Weights of a small transformer language model: 4 heads of 32, 123M tokens.
Each number is 500 + 25 x the weight over its row's rms, rounded and kept within 0 to 999. Layers, rows and columns count from 0. Numbers have three digits each. The size before them is the row's rms in percent of the matrix's.

# layer 16 MLP up, 384x128, rms 0.334, rows 248-284, columns 0-127
103:468517510520492563479503521513489512496492466513517445496472576537510466515478488534507530506552515484480541494432491471557510483511530520507523539480471485488515469499458475498494499487519518506508558493494503470510494488489476468486472500503497441506446494530503480459496498497486475530492488493516479490513512468513513488529517545511493497510488538509530480498509473453510512477504
103:541543488524496477496521488515462478497468469506509537523457506505520469518536484467538534513541511457547466474484498513478482514547462490539483477514528512501532493489499473530518460461495496511529506490534517525497502510530504531478531482533496509457522510474512528488481514493481504536489517503570506505500476518429489529477497482507489526511500532505522466479500528483536454508519
094:503493500512472492536488487462470516532466477522529494506532528471495507538458492503524449483453505489482511487523506518531506464493461521509532492515469466512502540504521485501513458454488452484505474502454468501505470470504475486478538523482456509542502524525472495478451473475476551533448497502482525490501484521470515517521530478472509529463538485508505500508482479546508505527516
102:480491512488491493471519518473465476529493489483517492537555522502500494523527494482497484545509508502477514526508500479501504477480458484492527478555500510485501524518498499517487493539523487476459497513502516486498483485503518497506485524460494490427497499447458499485474523428480470469533505465523495511552491535536547529519453500559500491500472488485510478523488549487553514476503
102:492511501505545473549503498496522522480471513513492478492496505506523518500543563471509451519503461469559471462524481494486482494501452496465491565465461448505506504534505470474514509452509485491482464486491507522480491517512480524521522499516544498520538483462510505516518515475497485486485519491493533473521512476522496576493485491530491530481496509519499473486527541525463514487482
104:480469502479493538500466508457504456469536470459462525524520430515505519482525479488466501498538510513487526498520477472479529503478474484558469522528465520520510501469493481523517502519511523523497532516476481493456501499485511456509505511442525498480464484532502496478529498496488486509540458480507475483513506564494478488458463514483498504506457512491525460475462531516517514494491
096:535487488492513528487450521459473537525508441475509529473516525512492475546524478500519528522492496439482505497510459484447500492483489502489483479473469532525506554504512522475516507502486512508496483514494474486510459543511554555553506509478510521483498487503479490503462532527470475508478492516469513512555494501487518506545505506488476471472511506524518537545542475485480486491506
093:533484535466494480490510553493457466511519538515490541526526474526532477515516513498492554510482455536497484504517512492513524468500507484523501518494498499492518552542474503564510490510492511524441518542461512488495486500518509512498447515513513563530480530497500501482495494475519538521482480490528444479469515503510452527484523489488526509526504520542449508482474495499501520501518
097:541475473519487514480503471489485519462486498496513515477494464558491507491496511501543496504462536494520524525523492533523508472499496459517453501496501448506506582510502472490500506476489527536455461518496506524506514531525497464542499507493516501505540501513475487492471494469489515516487515502531531472472565509508507482469481542506507532546469486485451526485445505514511508529532
094:473507460485498486485497509487491507512485502512506487529461526493527489495500500464505538517487499454488488465436515458492490519518503493561475490468504482540490474505505494483519495490466464493454495503504490493483463511480538497485509476516514485512544507475490466504513519462495501480558519508547521521461508506492548519509500556500473576561475474454503488469500489454498503480471
103:512525505581515495518531489470518526490494512506499499490534495523486544495522481467489495490459453479490473498502514505503511481495457501511481469510481485515548501446466534475491465418487503511524498500518498539497496467518515529503507456483542503492506527516545500508536496513481459542497465496513520514520494498535517483492513464507526506501511521446524506508496472444454509506543
105:516479492509467490529496485473492466498533478496484512447475461510523510477532479475506506489524479522499497522515481521473477474554455536490501462504521467502497506523483493486539533478502481493496491523475479487510496480556460483491500491524505463490467508511521487429510505462516474537539506524538524518505512509490493482507490494452533564496499516455565487521518513517507554527479
086:512545500497542502437509477541506505517527466486487523535529522519450504500468510526540533523467474504493522513482483493490479500472502508497513473510491488499462483528494456493484499474499517475528521536543509505501500507533475508473503518536483542513508531499527526554473498468461480490479509515532442459515502484526489451524522488537544546477499536521493528541501462516491514486499
097:548482522520497476521438470480500487493519524482517450496470497515501544537459520521503502487507486534503497500468498478482427470462477526476520502509520512498484510464513490470468529514490492488488527546477496542470488480462478514474540530487537511519474549520506477488569480494459514479459498467510512500511472438489516483497512480504522501505519497489454483484525484516514495502514
097:535474473507551499506500516481479559505474507515487524531501526510512481489486503510528515492499473539534518499476508518508473438486478537534489470542491511534493529543506507572458435513524467529521527523522476504467508519493494532496473465505548505466514494493487515507521541452521472497465519488478491469518539514513502506503492473525511476536508500489498497536511523499456496513529
109:515522546496471494473531494530499523477542502514485486496517513466514468508517513487485501487498523505497530476488511527534471516513527505512491563463512503470512520533522522538518500444518473454517504498508458504509527455458502469496492539548449506519513497555514478460493479524503526517515499449523526516483516518507505528507489488530522495521480423468522470487473464524512486498527
098:513552479497480449530503500482523463492468506528504531504503499497518514494545527565517496503487513481496482522484513501528532496484475524494457512518556515512489500448477484499471469513505481484494494546506516475519501498490508524493538500506487540477519472537485498500504503475524527432503515552548490477494494561487521479524487510526509446463515520472543499490471523488529450509509
104:485500515484508489485479508489502501519511518515541503505498474485484503488477492506521502491511510510497467477533487538516508523517475516530513468551575477540506534476498488475447485516503497518493471470507487508493469511453454530528557515515493472498527462552531486529477538516467528486481462557506540531484491531520514500497513509477551475530510504472522496481547545493499488533533
093:503506536494513510503506516509498546467454487484480527486525489500513527479477499524498508486478541443495515513507477525533482495482498554528495508507520454497511495474512482488528526514519500511512488455478490455504496506482484507534476492502490546535533494526471451541533515534481460498510450510484454510477480526509512499499466474491511477578519493462500511433515560492484491497488
096:533510490462519489489524493506525479505508516507452483497492536464516482509538502463538471507492479540537499483507513436541523492486517497460482530496463484494519509513475481552488475479530515515485483526546544469520547504536508495521524495514488511475474540504513512483549498505456505494471481549499501511487516558448489493518504494528504479475502493477483480501486493545465541545519
103:535495462455521475526507439468473474504490507488447534494528493489520492511469562460500506485493515561496475527512517479480474509476492460476501470488521465510488487516532521509494519492468514536481521511503484481513503485497530458463506482523485465518536522537507508505510521503492516475486509495500528465465492551479506492448505548489507507506450498489567538494498500465499475476493
102:461514506484460529463468554509520528508537519492523516521430486493509464512475514500495491512528475473475460469500508537499499500511522473473525514497492473533485494500503502503565484514539517521479483471532491505532521545479506497531503509479470467553524460523491456479510521490476500544503456498493529474505516519488469521483573491497514466475495504516523520509471511483499456490485
097:476508512522507491514527482509472452520499467490518484513517495510493478566504510470479490522527489531539539522506490522500502522453512528484516516477500539526533454513467495494529493507532482481512527537511489512465503528470512489506554524444548542553474503533486485505506504507460557514482502517506505510505472497441478522494470502492495442520493458456503483508513472500511489502539
106:464484483506507510507506525493510531508510501505493512507514460495483508486540472521480495483543511524518516502511473471511485473507532456479512489500534511514507533545496476522551497512465484467534466465516533513469506552440487483495501466486523529511497529512515509506472537531487538502473532536483432475511559535505538515431501511498490518495506492516512470472511496514511447533513
095:514513471480547517469550549503529501483482467473497472494540484541532487460519520464496489501525492478560478485514483538456518482528483479494504471496527481530495510527467497497536478468467488537512517500520491497515490525507519482487543531519497510500477550515501536473460480492552507485539489525512493506530448497494493528573499506497487523473505476519525510533495487548490505500487
094:462482520472434528485500513479511540501511467502545479494468491485513536535508486477494524473526508489521479498505519487520502509510511483527497541505472485491496490496524520509462527457532492479484509473497539506490531475491507492488445489517491457486494468432481507522431487496491474518496435499510537512482461521535518484493540497517468489535461444507470500484491485503495456521516
103:498524475522485573480485507483544505492482504503487491500533456446509562472505501462524543490481486525498509483515532467508488513521536520547532475520525496509518485470523481454490495478488504495456475545481493460498517480489506529472446499529501486527496486512508514475494489500561467500486492491525521486499475520497519448509488489525496555520485484453512512496512454508488483528533
111:519521489494516489507495536563530485457460474542530435481491511534521526473489530481513506464521539515501472489475505551510519518542508514496519523452524481474482524527459517471550514502495491526511481514453496513488483429496454489479452500517491508541458506474531488490502494527499469506485488546501505495486506487548495455472474519483512492508485519495500503483504519506478515494512
103:498491509513475485551506494491543495501518479516527490462529537516564513537450502510532489519461515491468521495532497487474480514471503506483488529511485517501488543515449503510518496537508506504508487460497542479523491473527523468542506515466489533544521530479447493486491472502496498464517455494492487497518487485516514499530498469484463500542481518500517509449481521437521527485442
099:549467500542496538522484496458510505479505511495534500467496512470498520513546510519514504478513533513464523517503482465523495474503504479531474465512497536512494482458505494526538505492534518523472538511419440472499510531483507508493495497513548484495515539544557508485524536478471450487501484537466503484535523535495504466496522505528481475503485503493494499464504491469464531494508
101:493494523536498491494503507461471527501488524514517487511517508500506540545469475481517479497508519496509489497496499470480512516474507445476492561482459555528531492538475491484535481435484492471454489517520467449502516534509476466522488480486516506502465507547488486515510486479492478478505494468510516485483497477503522475522519507426486494525539466516559498504524544518493467531526
101:503486549512468507500492503527520511525540505549479490494531531525497495507471501504523455515483464494527507494515465507547521547513554494491495430492453486477487464505471469478467478534463490509483481451512484556488476492545536501472444518481545512482486477497462501517513462523505511486526532501506517493548507466497495500525489501528488505497509473518533491478507471521532486491503
100:482531493486503516449475523508512476539536542502527489498517468555530502548497446486521497499466512487461495526529532501506502483496494534486516546476484500507484477476519494506525511490453477512474495476536540476454506482485486526500517500466487472525488458492516465523483456464516501525524467513448515523508525503532521488492519503456455516517507485469488509537468491534459519480461
100:526442537535539517507482516450500522500522503465472507505498467510477548515529464509497523496484501541487511505493493473505521493513462470538473490459526532493486501484484477509502491461478489468533488469472526488493515508492493521536503494509427547484488514533495465539555524500487499532488465479489473477491478483493468513466490488524493525519469512438528516485529485499539506526464
099:453545500486546473458547474524511475482472521542500509526517476510520465492497456537482495481517513427528476478483500497475485508473487526462504509477511514522493528474513464478473493528493503457538495507511522457525524452507546525517511531511468477525496482519523499486465486522553509502519489521503476532486484514505459496461486527500471529514476519491515477465512490497466471480530
107:478523500516511486537481489498539541503486495501521504546527513503529537519550465534543494489471519461473520480488473516494509476520463499470474497540476542505456491533515496535516515466514453476514500495537536521467505466482518459513506478519480560504524484507497521499526497481508495522480488541502506498435458499497504488491520473481448510509488519468498494516494489453490437493475
098:529469478473548508506479508522501479461533536463508525436465523529505536497509491508530528508493506489531525538471513545487455525493525518514493544494485505508461537500544489449444507529534514492524489501530480483474549479483499519532484500486476506484513495517469504514498508495496500480488458486526467485469529503490510546544476502503466505502474474469454528486465514493486506528530
# layer 16 MLP down (transposed), 384x128, rms 0.183, rows 248-283, columns 0-127
100:506514461525508516487523492479493477482541512481467477483527530519518552511508492498463465494476505542508512526478499519525466544513454504512499497492492524468483478486477462530476499526485516477444521500482534483515481464461461464589465512517477503497514479518494499509497488486512484453476482510490527495520481492484486509489489498468533485479483463517525544465483452521565507505512
101:518510481484476516506506518561497506507462470518497455433494481539488492477494482459504510513538535496543486484520500500504522554462542518494481511538511501506504477473523494528535548481543539510481516498520490471489531472540481510483500467497536485481508472510468507514468480520491532517482464489530563520531484528528480513452530464464472477491524509521523489515496499490518493516476
092:474471503503520478518485491469509510515494523551509507458478558523530478501507514505489473522501502523515487504541519501430507508538494512466508504523466487459493506532501521493538483521545498482500497479497493529484536497488526557502490476512439534502521524509531522494501473559500464490536476551490485479493458524506511482523464498507524530502474517490521526466508433524528531494494
102:485513517475507475519503443504507473487479508515513512465534514514523486454528455501493495486497455472518523508500492512540542531468488442499526571512456445494497480535503530471507467471510472474520518492487495489475532445525491522495494533470526486513491487538479502513538501518491451524426506490509505461514514485520492486519514500503496488509524532494505522533513497502504501522447
103:514526516503510464445531508491473501462484494486510510491475536502463519496434459517513469513508496531455483494497499503482514497459498524520500493516526539484520477521484508492527514527454501434497465518522457469536502492475490489514479511466451527496509510532466560496540476508467491465513522506496538539501540534524488452503510517493521502539516501543512489497514533493528485503481
101:470515543501480469493524488532523490449544520531474467473506519454506510503486480504517534455541515501482530505514478484504524485459518528492477547490502540494484528479502539501510519507541482507517523499499466467487508493488481500497505469499521478507476493543492499554497533585477494538512459548475501529486480490496483514510493482474515524471506495502515502513515476576523527501468
098:541473424444504504500495500491493480565502510535523475541492493527469484507503456470505507455506505557446481524515449504470500552505542490472508513464487510503534515514504476525483493491525523557494503489514493482503520498521506510535532529480510522467483542487527484447486497452527493485518471486500493517485478492500476458499504513525507514488502466521507472513472483505509522497515
096:514548514490492519494492531452509533520520528526472528483542449516520500465512478506516501508480477515558532505455496503489524484485501462499547499519474472500505509487503486504556512533530502470529528521467466496466504513513494465453512491520505475491475472535454510511476502534503487503517483554484517491473469494540507441489495507528529474490505527465487507479475538491504441491481
101:500506505530474514547512541479489465477490488500476529495496511480504479484468461516514541529457467479482508514505516481506474477496485484488495499509545470510539476497490460526529458460418506486487502513467521557500456493503498499501479448525457492494538501508491498501491483481464495553470511495457533479536504469489519525497485475536503496489509485486499543507537526500514443479521
095:545444518445545535483500503491510493517491514523498444506452502494535508494456509454485493493490550525525529506483509468523485530511505543489491456467522503506475555497504489504529515516556526477512540500511508540515518479498484540485534492475510556523521538517498479509501531496482488495463498473505472521484519504538493485522492544478524519495442496480504503505541522498489501504510
101:535488537522479529535478499501456510488508507473500500513495531513475493533460506502528474495472455498543513530484529546516509554481549468486513503487501506492528467473472475527481520511503516489491489488494500517493491509497481509480434500506496478492493469465485507519456505472515478531499550507498485524536446538484554478547512462533505533494488510552529509531498508497456491453493
107:506513495434466467522503502532472489550514479534540476496476452492481535444518499551512476481514488516475520507512507511476551484505501534496477464498515515499507464487529540482494483500496456508515525501523495497504506509507513499430483495506499533507487489467457493508489505470530505515512495482458481545490550480539524479485482524512498522488451494504507458477477487522487526517436
090:493526508491489520514463467484522520492499522488536507496506569475526504498489541512534478528526440450447490512486546469488471517482529529472483482496491499529464481546487464492535487485501477484521505513466484493510534476485540500488504481453512478508553494486507489493533481489485494523508481463535520452519521518481509486461508526505509451490486502491536536473455482544474507512501
100:448467495459478483488467440528464491512501493511499500476506523503534489457466503512548486493466514481478531497516566476489486502510450461526510522469511530542485496508489521511475469478494493514516527480491491516515504484519497591533524453494500518485511492505506508499489489489518530473494469480499510540513484482519508497478477525499499492473516503422505540484505495544482462511495
091:521530499461525513491508496526512495533512493488489507476528453462488507516494493534475512484521497466502465479529498490494484513521507453502481490523520539481572547512532516503485501521538425466563530516483483500535470489496525466479501513462454521524466507492528506482495487506525503536516519468502498514537539518536506464468507491480493523495456474475521470494482505504485520523546
104:515472462471523502518478469486515517544483474569493507506494526528489500480509487481510524493478461505465473449511498529474491480543497491494534538499458515513523477497567502512475498527500475522509500474495483474505497459500532505513495484490499501478523544481505496531490450526469475505543498484508538453487490509508473479431493464530528524489493487526497535507448515540500520460499
102:504536485522514522575498480547515472473517476490462472490515519486506482490478488487498462437496457553527551460509510497506479513469478477537472443524478508490498542528482528506465496476488499484466473515480531480466517541515464527491491490479530499499497503500521514535454507549501490531512503495440525510509497487519506511538523507506482494510500462499489495472467485524479504475506
104:492517478496548459507535454517518483505496496456546528511467504488499459520505487478490511475518541466493505479506497526445497479481494458520516518491487531520512517506486519528513449527495458531452493521487508489510480518503490471487511464498462495481488508489486482503491542492551523545500541523492516545552432500488487525489466538506469538503495516479488510463478484449503511494521
093:474508515481494520488467471487518475542456484466520504496484485529507502455543488474463529488521495484446527493513500549515537497499472491552502519487464523489492444511500494452517509436476536473552529478499502559502481509520461479495517512491524517511499529500489561474491532505493484504486467483517497498488502520521514510479496493522519526527518488512507454510517503492480542451460
099:501480503453510478511526496469509516496500492511527492480488488512468524490538535497485473524504510533486480452512493488480481534459523446500508492482474503518489496496569473531534505500509514509468485463542491506437511530519531476495483464552522548461497494537514472562497462489510470565502516496487511530524479480544498491516511510454472505527471487494484505468508482511496472501512
100:467480501533488503509472521491453529476500507523457494437515548532467491489536519465512496460445508492479456518484525513466531508472488496494486477523508458509521518517515495516512504548504517531507514462490478503489503536470437543508509510503509483490502507543528512488455487508530493520525497491495479495489546423509485532526495532532477468498485478477490524537488498511489521477519
098:555489477452500519537491505497442516539481502482515504445526461528537463545483479495501457492467498483512520509489523525549498512482520512504452482483513518504489506491495488528442524520531527506483485540463462472501468530494509527512464535469494491489500515479534485538523537483480496512496517515547499477508496508513461532504479499519528517477489493512521474495538485480504500462554
098:539538469522430511506527453504505506484471458529522470532527528534507539464501511508524547463495531527474471516515484478511494489525492477482509480481486458469515478478523503479478475522493500502508488522492460502520497479478517488506478461506520477491505490473525489476500517498516453547512473556563462518460508530467453510506517496533521503486508525531505522493457499471486509503521
102:485508503508498525461564560480467510529473517538479507484504516502484496480545526502514539482474525483523505530528507481481517517549505477511517487517537467476498512482498461493526522524463509471523500475510498537499503469481547515518493450489530488539509468485495537530500512512485516487473464506514461496550510468492468500486484517522481525540511494490464527559516556486522513533514
096:493545483515465511479511525515528519464492524511497495517497481483543515448514505454487512459522526489506528477506503498519512519424525497506459527506516491533533539519476488468475443544523516512489494496514472520471501559481529529492512495494483558529512499521475516505513518469484525484437502496468502505503507469482519484526513481533445489479497531481475496513473500492514490508442
098:452495479491486447483461494537505519490484486499507534504499517515528483532472474522498521572480529489500476508482532475516506480548511498495537552495524480482463452509515523501483492515510519518516555449534510491517460500490519499490522512500493509495505515520511462524482504484474437510447476503505497504532502486478507557457453527504536470481490470485487493557511515497478495496518
105:507520532469518538493515526516492491464482487495532464462491509479492487486552474537510538467450510518476504526480497455487491470557486522554473517499481499529544473496503441527544498504499493449524506494483479504480479537494513469503484460518505500516497497521515502547510444504525519486486526489500521478494490524479460535486529462536505551497506492503482503529509477502486540529520
105:454450518520528511522522531544471482494528503506500461528489464446517503485459537522488488500519481510527472537520479535511490508521541527492548498482527531494512532534521466494495521496513494509528482477515479553482484527469484528484514489491482547484501458532499479443485453475498483518504478490467472480482485456509482508521503503523481476522544500503508472490474495542451501519474
105:494495533473531514488496470526555524493497517534549480509492511513501468559513503523517509469492484470505478521485494477479501482434506508538505491531490526519505506525515493546488469477496480480517479501495476477530478494529465451458475537502529529504480527535525457509479488514517516500471498531480519478510502446496551534539513482520481512536503464539539518494473498541488466520523
102:475481473461481503540501540484520466519538486516504497506484530481489468525506485553462477540519484530480502538496515511470497526530494515442540518537513508475490504485497474471546493455477491484515481483519543493454531468540473496493454481531510498505473485513505510533482516489533509500474556482502484531482483480524520504520513478456484508463490495471532527460477512503501529491450
101:514551516526492476487509493464451511527501509499539518541540524491523526482511499501540484488484506483533497467486486460522480520509476498529508523530471520533488480484516487467441525458434480501504485451496528474464529492472514509495481523525497484519505503483427507541487530463504514510528474489473530480522527501477502496512505508492511484518527452471469516474511521442518487511474
100:511501483533462514528476544517524541488522512505482518512514492484538473521480458495509512516529486493537510522450499504512521518497457488516464509519526491473545518488516509466506510523530528444496505541525554512482504450487433459490510455494517483544482510511470484486507515508501484488538494489505522537488517504486532479519495510492510548531516501498495488479424534514533538492494
095:483519502485485517523533488500493509461508510509487507519525503470478499507502490512487522570526464543472527530496513498455465544515498463498514497528532552480510522483506513540450540508447508484412488518511502534522498512530498513505481508559446493538520519530522536487506512504478495505496507506536511550496466505527530497516459514475488484482539517526508522512503509485517513509501
100:515495510493519470473505509495497495506464508446496520491525500516477513473540497463551459515487481494467491497480493470508474441485504498504484502499510492502547503466489429549525514501484501518538527484466506516502531536509478533446526480492518470544510507469497468476526512467494524514503543504532506482501471509483589498492510489524492477468531484512474484517487547513518464481509
096:525495482492509527525520473539503537500516514508484514472483546498492526548539509523519518478483493504527485471494506485508490504542460525497543506515519467477470517492444538503469496454519469492494510486473501511487499473541489532512520514502447530461476465512476449488519492562500466522514514503512542534475477545495491518518463514523492485553511519495527542481500495501508438496509
099:531564530496443524485510525468466498513499532510465486557500451461508503503498505514485500478491478498509523519471494542476488486495501469521464508488503496520505496515463513487526518503511468559511534487513494515519504437528504488500507488530526509474509470464527490441501521490521484475469545492514485509489487490477522541493573502523479500517495485532482551479510505529483546472510
# layer 16 MLP gate, 384x128, rms 0.317, rows 249-284, columns 0-127
098:499501507509510527494504493513495456475483519489547497480467517503502481472494472505481512488528489522519516495491488519506522491529482535516454509526479509515547478507508541480460510450514539507497509470503511480489505514498459532524483462447480504448550461459481566494481487502482464512505517551538461506456518495498486530505501508550475492556461498480496472493530520466527481514476
098:496509531513539500503477516515463496486493472495546470492545473493489490482522485479525551507455491537531470522476478537515526486522495502491497494511556500473505479481498505488530524462435507527510532483518535511508513541464512469509502494497509520464467530505530513509514512440490450511506505494533465516533526446463485548495489484513503489503506448526495527489531517493531510489551
096:495454510493496520495500501530492498479508525509485501485489477535465528465507490511524525457478525493487493535551483515470503542467461507498468502522454524523456409450501504511492499521538487520487486508515529525519501506498547470556483480480444467481475485507519524494487513476508504509491538517549538488499523497504477490480480521468474457487530515522518484463502495481509513518466
103:491523508502476476487534513507467529456502519512517477482454504458543483530509506540543502464463467482480521527511505451546543499500477485490498505503529541532498464524528465463573507507496470532519532512510487532506463483483510517504490444481503529458502514505505517538508488508542505455486484519495507507477488514508480517503497503493488463472478467501505491492470537500453539532511
105:512491530456471535432428505479503489557486459501518495469480460503484489532464516477520516501451496515450551495519496534494475479486493498505497519438491510482473484490501491525497514509513502478512475504533515484499509511521484522485498522455516519479498497509480468547512492470486502524521493508448493503484481498499514477471495538460500513430482478545506515469513513498522527486464
098:504495485488528464498506507503498532480533501471490458496576545499514505515470525517530532510509503550461501508463487498499509510461495482474478498499550466496537479460485478539486495490504530483482506529468457500469486539517508507496506530546506526450510495524490529453506476506529482460499489517505471492502437468469511476452483485551498498491517540535511485482486502492516511524471
098:497523523494490442513503469469527515464551520504456514532468465523473511468486507479520492487506482485447460527516493486512426469467515502521520517508507539515523531519521492472556475470474499524502497515489517508491543509476513458485538506509467507457531468522464480488507499518492504491510494437511498513507490525516457500482482483465500532486503526506492494481508447523485536522473
095:515513517473487502451558506472470516490512501508502516459453478511514477525532574491532499471536485463496513507567489538501466501486520483470485530533504496498495528492475453493510500486513504494508468481528473476483517537512539498484493496526492470544475462515532498523514484479508487517485489481497479507520508514484536474476537526472504526476469449520468451498472542491483497465521
097:515453525511490461440502447482456527525507457491517494518493523507475461545509476496514441459543473503487492496502495517466474502518499512498512519572535523514522520502494520530515512510473511457499492464480510489500496501482525480468486493486455505495510536539496520476468538507479489537503467514462504484467526460507495522495479475517492462513442526475517521494512515479499478505540
102:512479464477501515454498519521498490525531511475524507492515487485512521502536504515510548507469492498476511510502512466464481538499496528525523514508488511523472467527492507501501505529525477533455508492510491466500488486478538480505496547498490493515516489525489527470507455503568535476488465522451477493460578487505546485481515481452479482529517542522491528516468469564490476521494
105:493475491491502523505473504522503514489528478503469525505510457509532514438514490498484531510459527547487478490478508538500495505559475487497462487494539474416494445488511508488502515455509479520540483487472492491457505492526457475498510496511495451472501480510522505504478472441452480497513497520467489517479505512480484450539500517482506519482457541494510511491533513490487532515529
097:513480477465531499527471494496506481490521482514509523483469513489476474513516499511464482460515509518485520517447518531471497528516499523483450497501499522461533481495483542439514465530492525523463526506494493527477500559524485506517491502484434510490505542507457553534471505499495473468481476484513530527464512491511504503473492488495485503533513463508462452520460514548525462479492
097:531521484498461477451521509520497479445504497525536515459507519489515462470502493476556472511499523552490493522509513513506462504512560474507525484525516460486484471522516506484510485483500506504476498464467505507461524479502569471587511534493507513526476440494489505492512503508509481487513485493500495466522509481529497486497463485496505564492495492475513491539474499486520523538508
091:526539528526470480530493510501503498471515531497551490483509469518477500463512521516481515514536460460548514543518507477509520529502503484494535522538485488464488511494458524486517471442514478525522466492470508577496540482526469498443507477525465510469519511465513489520445511529460500482461504471505506472472468483493478537494507490491469475474508509509508484526496511497502487527505
102:503531512494490499492519502493502462512530466516511462499533506516496513492522499522453541484537488465464491487488495470496508531527524489477490489483503478512497497448541547444486497457508524506522454523527485539458498482533532520522543534486501489527474511508518486455523465509448503501508489527495476533436469538518548492502514493500537533517536479493500508528534489502502541526492
095:484545523497517522467483524480521529477509469432480544477520501492500521490507524485501518517475488497499485557519462507540496501505491475471521464506502494497492517477490517518515469490519556466489513498485524461547467495478496515541527456515494467508509531493562521475529478502495497507490456494551535533497507511491492514496468523539512549498517525509480477484516505433470496468472
102:533485476488479498484498491503505525512488560508499488479528479480498516504488531509540486451493497502523413478516519485481488531488528507514513471498543491520474482513466478526488522498520541471510494512493498509536535491487518545551486516508501504506547491502560501492503473491542446441478439542518487541495496500539516487524539500504480483505478518513492520488557489497493499516503
096:518498537513500473486508489471511500512511485484500486522547489536523467494527529534498499489499507450494544497493511513496503470452481521515532539499491483462527467511477475428569507543500516485531459474454485476544494486474482470505486550504498525502505498537514470527537493551548492546492507493484486521498508507484500475455502491481502512510489527480502513495483503512557454483498
096:492520522493500484501481469479528515506528522505529514497510478466499519526507468511541485477508504431485479507485513508557450493543511492476535461549514562481496480521479510502514509488527522483488525484476458510521497489492454504473499489491446479523573482478476506494510514467493499493549505451523516474503513455540474524520492481517511490508523518540533499520542513496479499465510
103:530516542515503525513501504527517510490445539481514501441528485520494500475474485512507493531532511480520506487483514470481508502527492532544489561501506524525543505493496496481502475514545485534536507474527529453535519482512525510503446494531513542489512468495484518486474488464483496558472500503520514518558516531521508459517502522450481515495479469516481440470514516482479486505515
102:460517513519537472513485463463508501499496464448501502464466509506508529464504527528452517531481531512527498543492497474489472480506531465509506507519503537512460511462511523485514447527471511481481478487502501586491507508489496499498503462503516524462490479517522510500479482449518492501531544506506512538445474503462492542517475477525507522552496522516522459511518509522495509510516
099:524529514452480531496502504524492506491525487511501486516485473514508514497458477538509572493488511508501515493520491546490502494496540497514501515539525509486488498423531487482513510479513536495541489479536517533528495517486464523479507495487530489470469513543533503542484538550512516464486486526510495488446510482543495479512482491523476484480440512537498469477486478536499475540546
106:549508519488493502490490515517496494493542482521495496503479500517507521509470427495505514462508480494504535499530515517506469537503530482481467521496542491529507476459500505508442494496479464503491535471502494481479480529490470478518503515537510501567513525516517501509503473507517482498482509496518482555502461484480483477537473577442476529471529485474481506468535451523467508469514
099:559518479488508524500503519505528531469513488496498481474542533540504519483510482518504475499517506517515508520500528463485453532489504477470532532492499491540504465485477536494497492517530502524463478506493475504457497525531536542493499495519505553511515531490497506537504494510472491485495462490461482503549534528545461477526513502486559506485543522487512483564500465514559469479512
099:527491534546488492461498492474458573478530498517484489475468526478512482469500529501515486520520529469487525534500486525523524499527502536489490500499461522544537493506458472512543500503509471544476481506491512496497503498548534508486494483468500499525495475522481499475438487515483500526507567505493521497513484472510473481478508542489442450516526493534492504467519531494533496537490
103:494510497479483488521490515510506475459472481461505487471519512537464449513471490522527544485488479505464538510519459431483505525559524512516483494512490505485517498542532489512519493512557500527467515526488511509462484471484490500530547481517513516488521481536518518495508480489508463520529477509469569515480525496515488499511458460552506506512516468455489519524503485516514509534537
106:501462468498526514474500517565508476464519477493513470509504478503545460487448527484503499493485531515518488523507467512505506523541522470474519536486482519509474490499490506485494529498488523545504471488496494556541501514479462490497449537495508526536486505498513539506493472538510481525461524525477473487473529492534523506436502502543538521516518524556510520475514497550484489526490
100:488556516523493455535500502499461486486529528498504547490511548465491503498515489474475540468502549491505508487501542542505443546539457472495465528513493484494498492491501506501524537465485528514430482524503483510494499500531514495507468513513481450489526532499489508478471528501453476504504515510496493495461507472487443484492489453459512477524478507494466460503524468489514504508503
102:512524507504520516485482511494457491453556477548542510530499499474480530502453497503454477491515474521502463511509472465512491503516536478500467518514441456499470518476497524498525484507474504535522503525503498508479455466508489495468496553469495475488529529513562469517499459550505516442493520473500519489476484498495475446492523479475509484488498503484515500518479540461484495497505
100:491480494456533519490484467507523491529536530503507455510485503519494462511492517505499500494485517491493507521507522492521496557507490494535548526481504475481440465528491516551524541506521491512457475504517522478533530422497492492541443505517507504466537497537513509452498511507475477491491469511501534477484475516516524482522479460533516521493504529485465491478509485515507566525520
096:498534482520511485519464507509498503476545505541472501507521485471456488476504516491525490499512495469489474523483455452519489525557510539515479486545488483505539511484461535517507522518502476497528487493525532515512477507555504463544469496492509554475485505497491504538530476480536461522455547512481472522475546512495504536469541478528474493495508494458468472531482505506476527517496
104:481530472489508497489489505513523548480451523470492523493491523511504510524498536475484472493502526499555460490489475478500513519539454532513493508460505499493513532528484489495488514445463478506501514474446507509494513505518494510510459526445525479501496486511509516524497473513475497518502514525481522461491559412437477499487509526493499508469517516495493544459541460520509500477488
100:450517491472463494515521509518494522509523521470534513521524495469519447512518480555489531494502464510507523498481499520495528501556497514485528536534520492544514502487514527485492509478468515495465526463464516513447530506512443511497495464485461460532528479526485490508548495516500518498533535538460542500490536492452498541499532506511466480529500502530487483527542501509495492516511
099:459489486516490506510474465461503514550499513468499523480556501496505482488496481543531431473511515485484506558465532481517492477541489477511512480524510490473510531522496481477486480416460496501498509486482510463517490477494542499512495482508523488499545474508521495466517503469464530493464474521476461508523520534501491507500525521469518455479508490508533552515495495488500449517514
105:550518531513508436493477466525500506529526512512496497510519505481506521526502519537506531449499495480492479501513563538508477497516502473525479467550454553503478489523502492532540511526528482492530459479522507499498482497520527501522498503485447501459522486542505508462464503507508517479463478507515522518508482486536519545492496522508452479487492452491487487468467500473526464543490
098:499580490487513495478518515478519483462529499515518509548509487440519489524502484470514496514510503509461515524510532482487491526541482546527511492468459510516507515487501529503498530501555488471463469520493499453547523555522519492493488494516436484507494461487477496534497498511507522533503544501514471541495516508534437525468469519518511528470497528485484492488492476514506517510483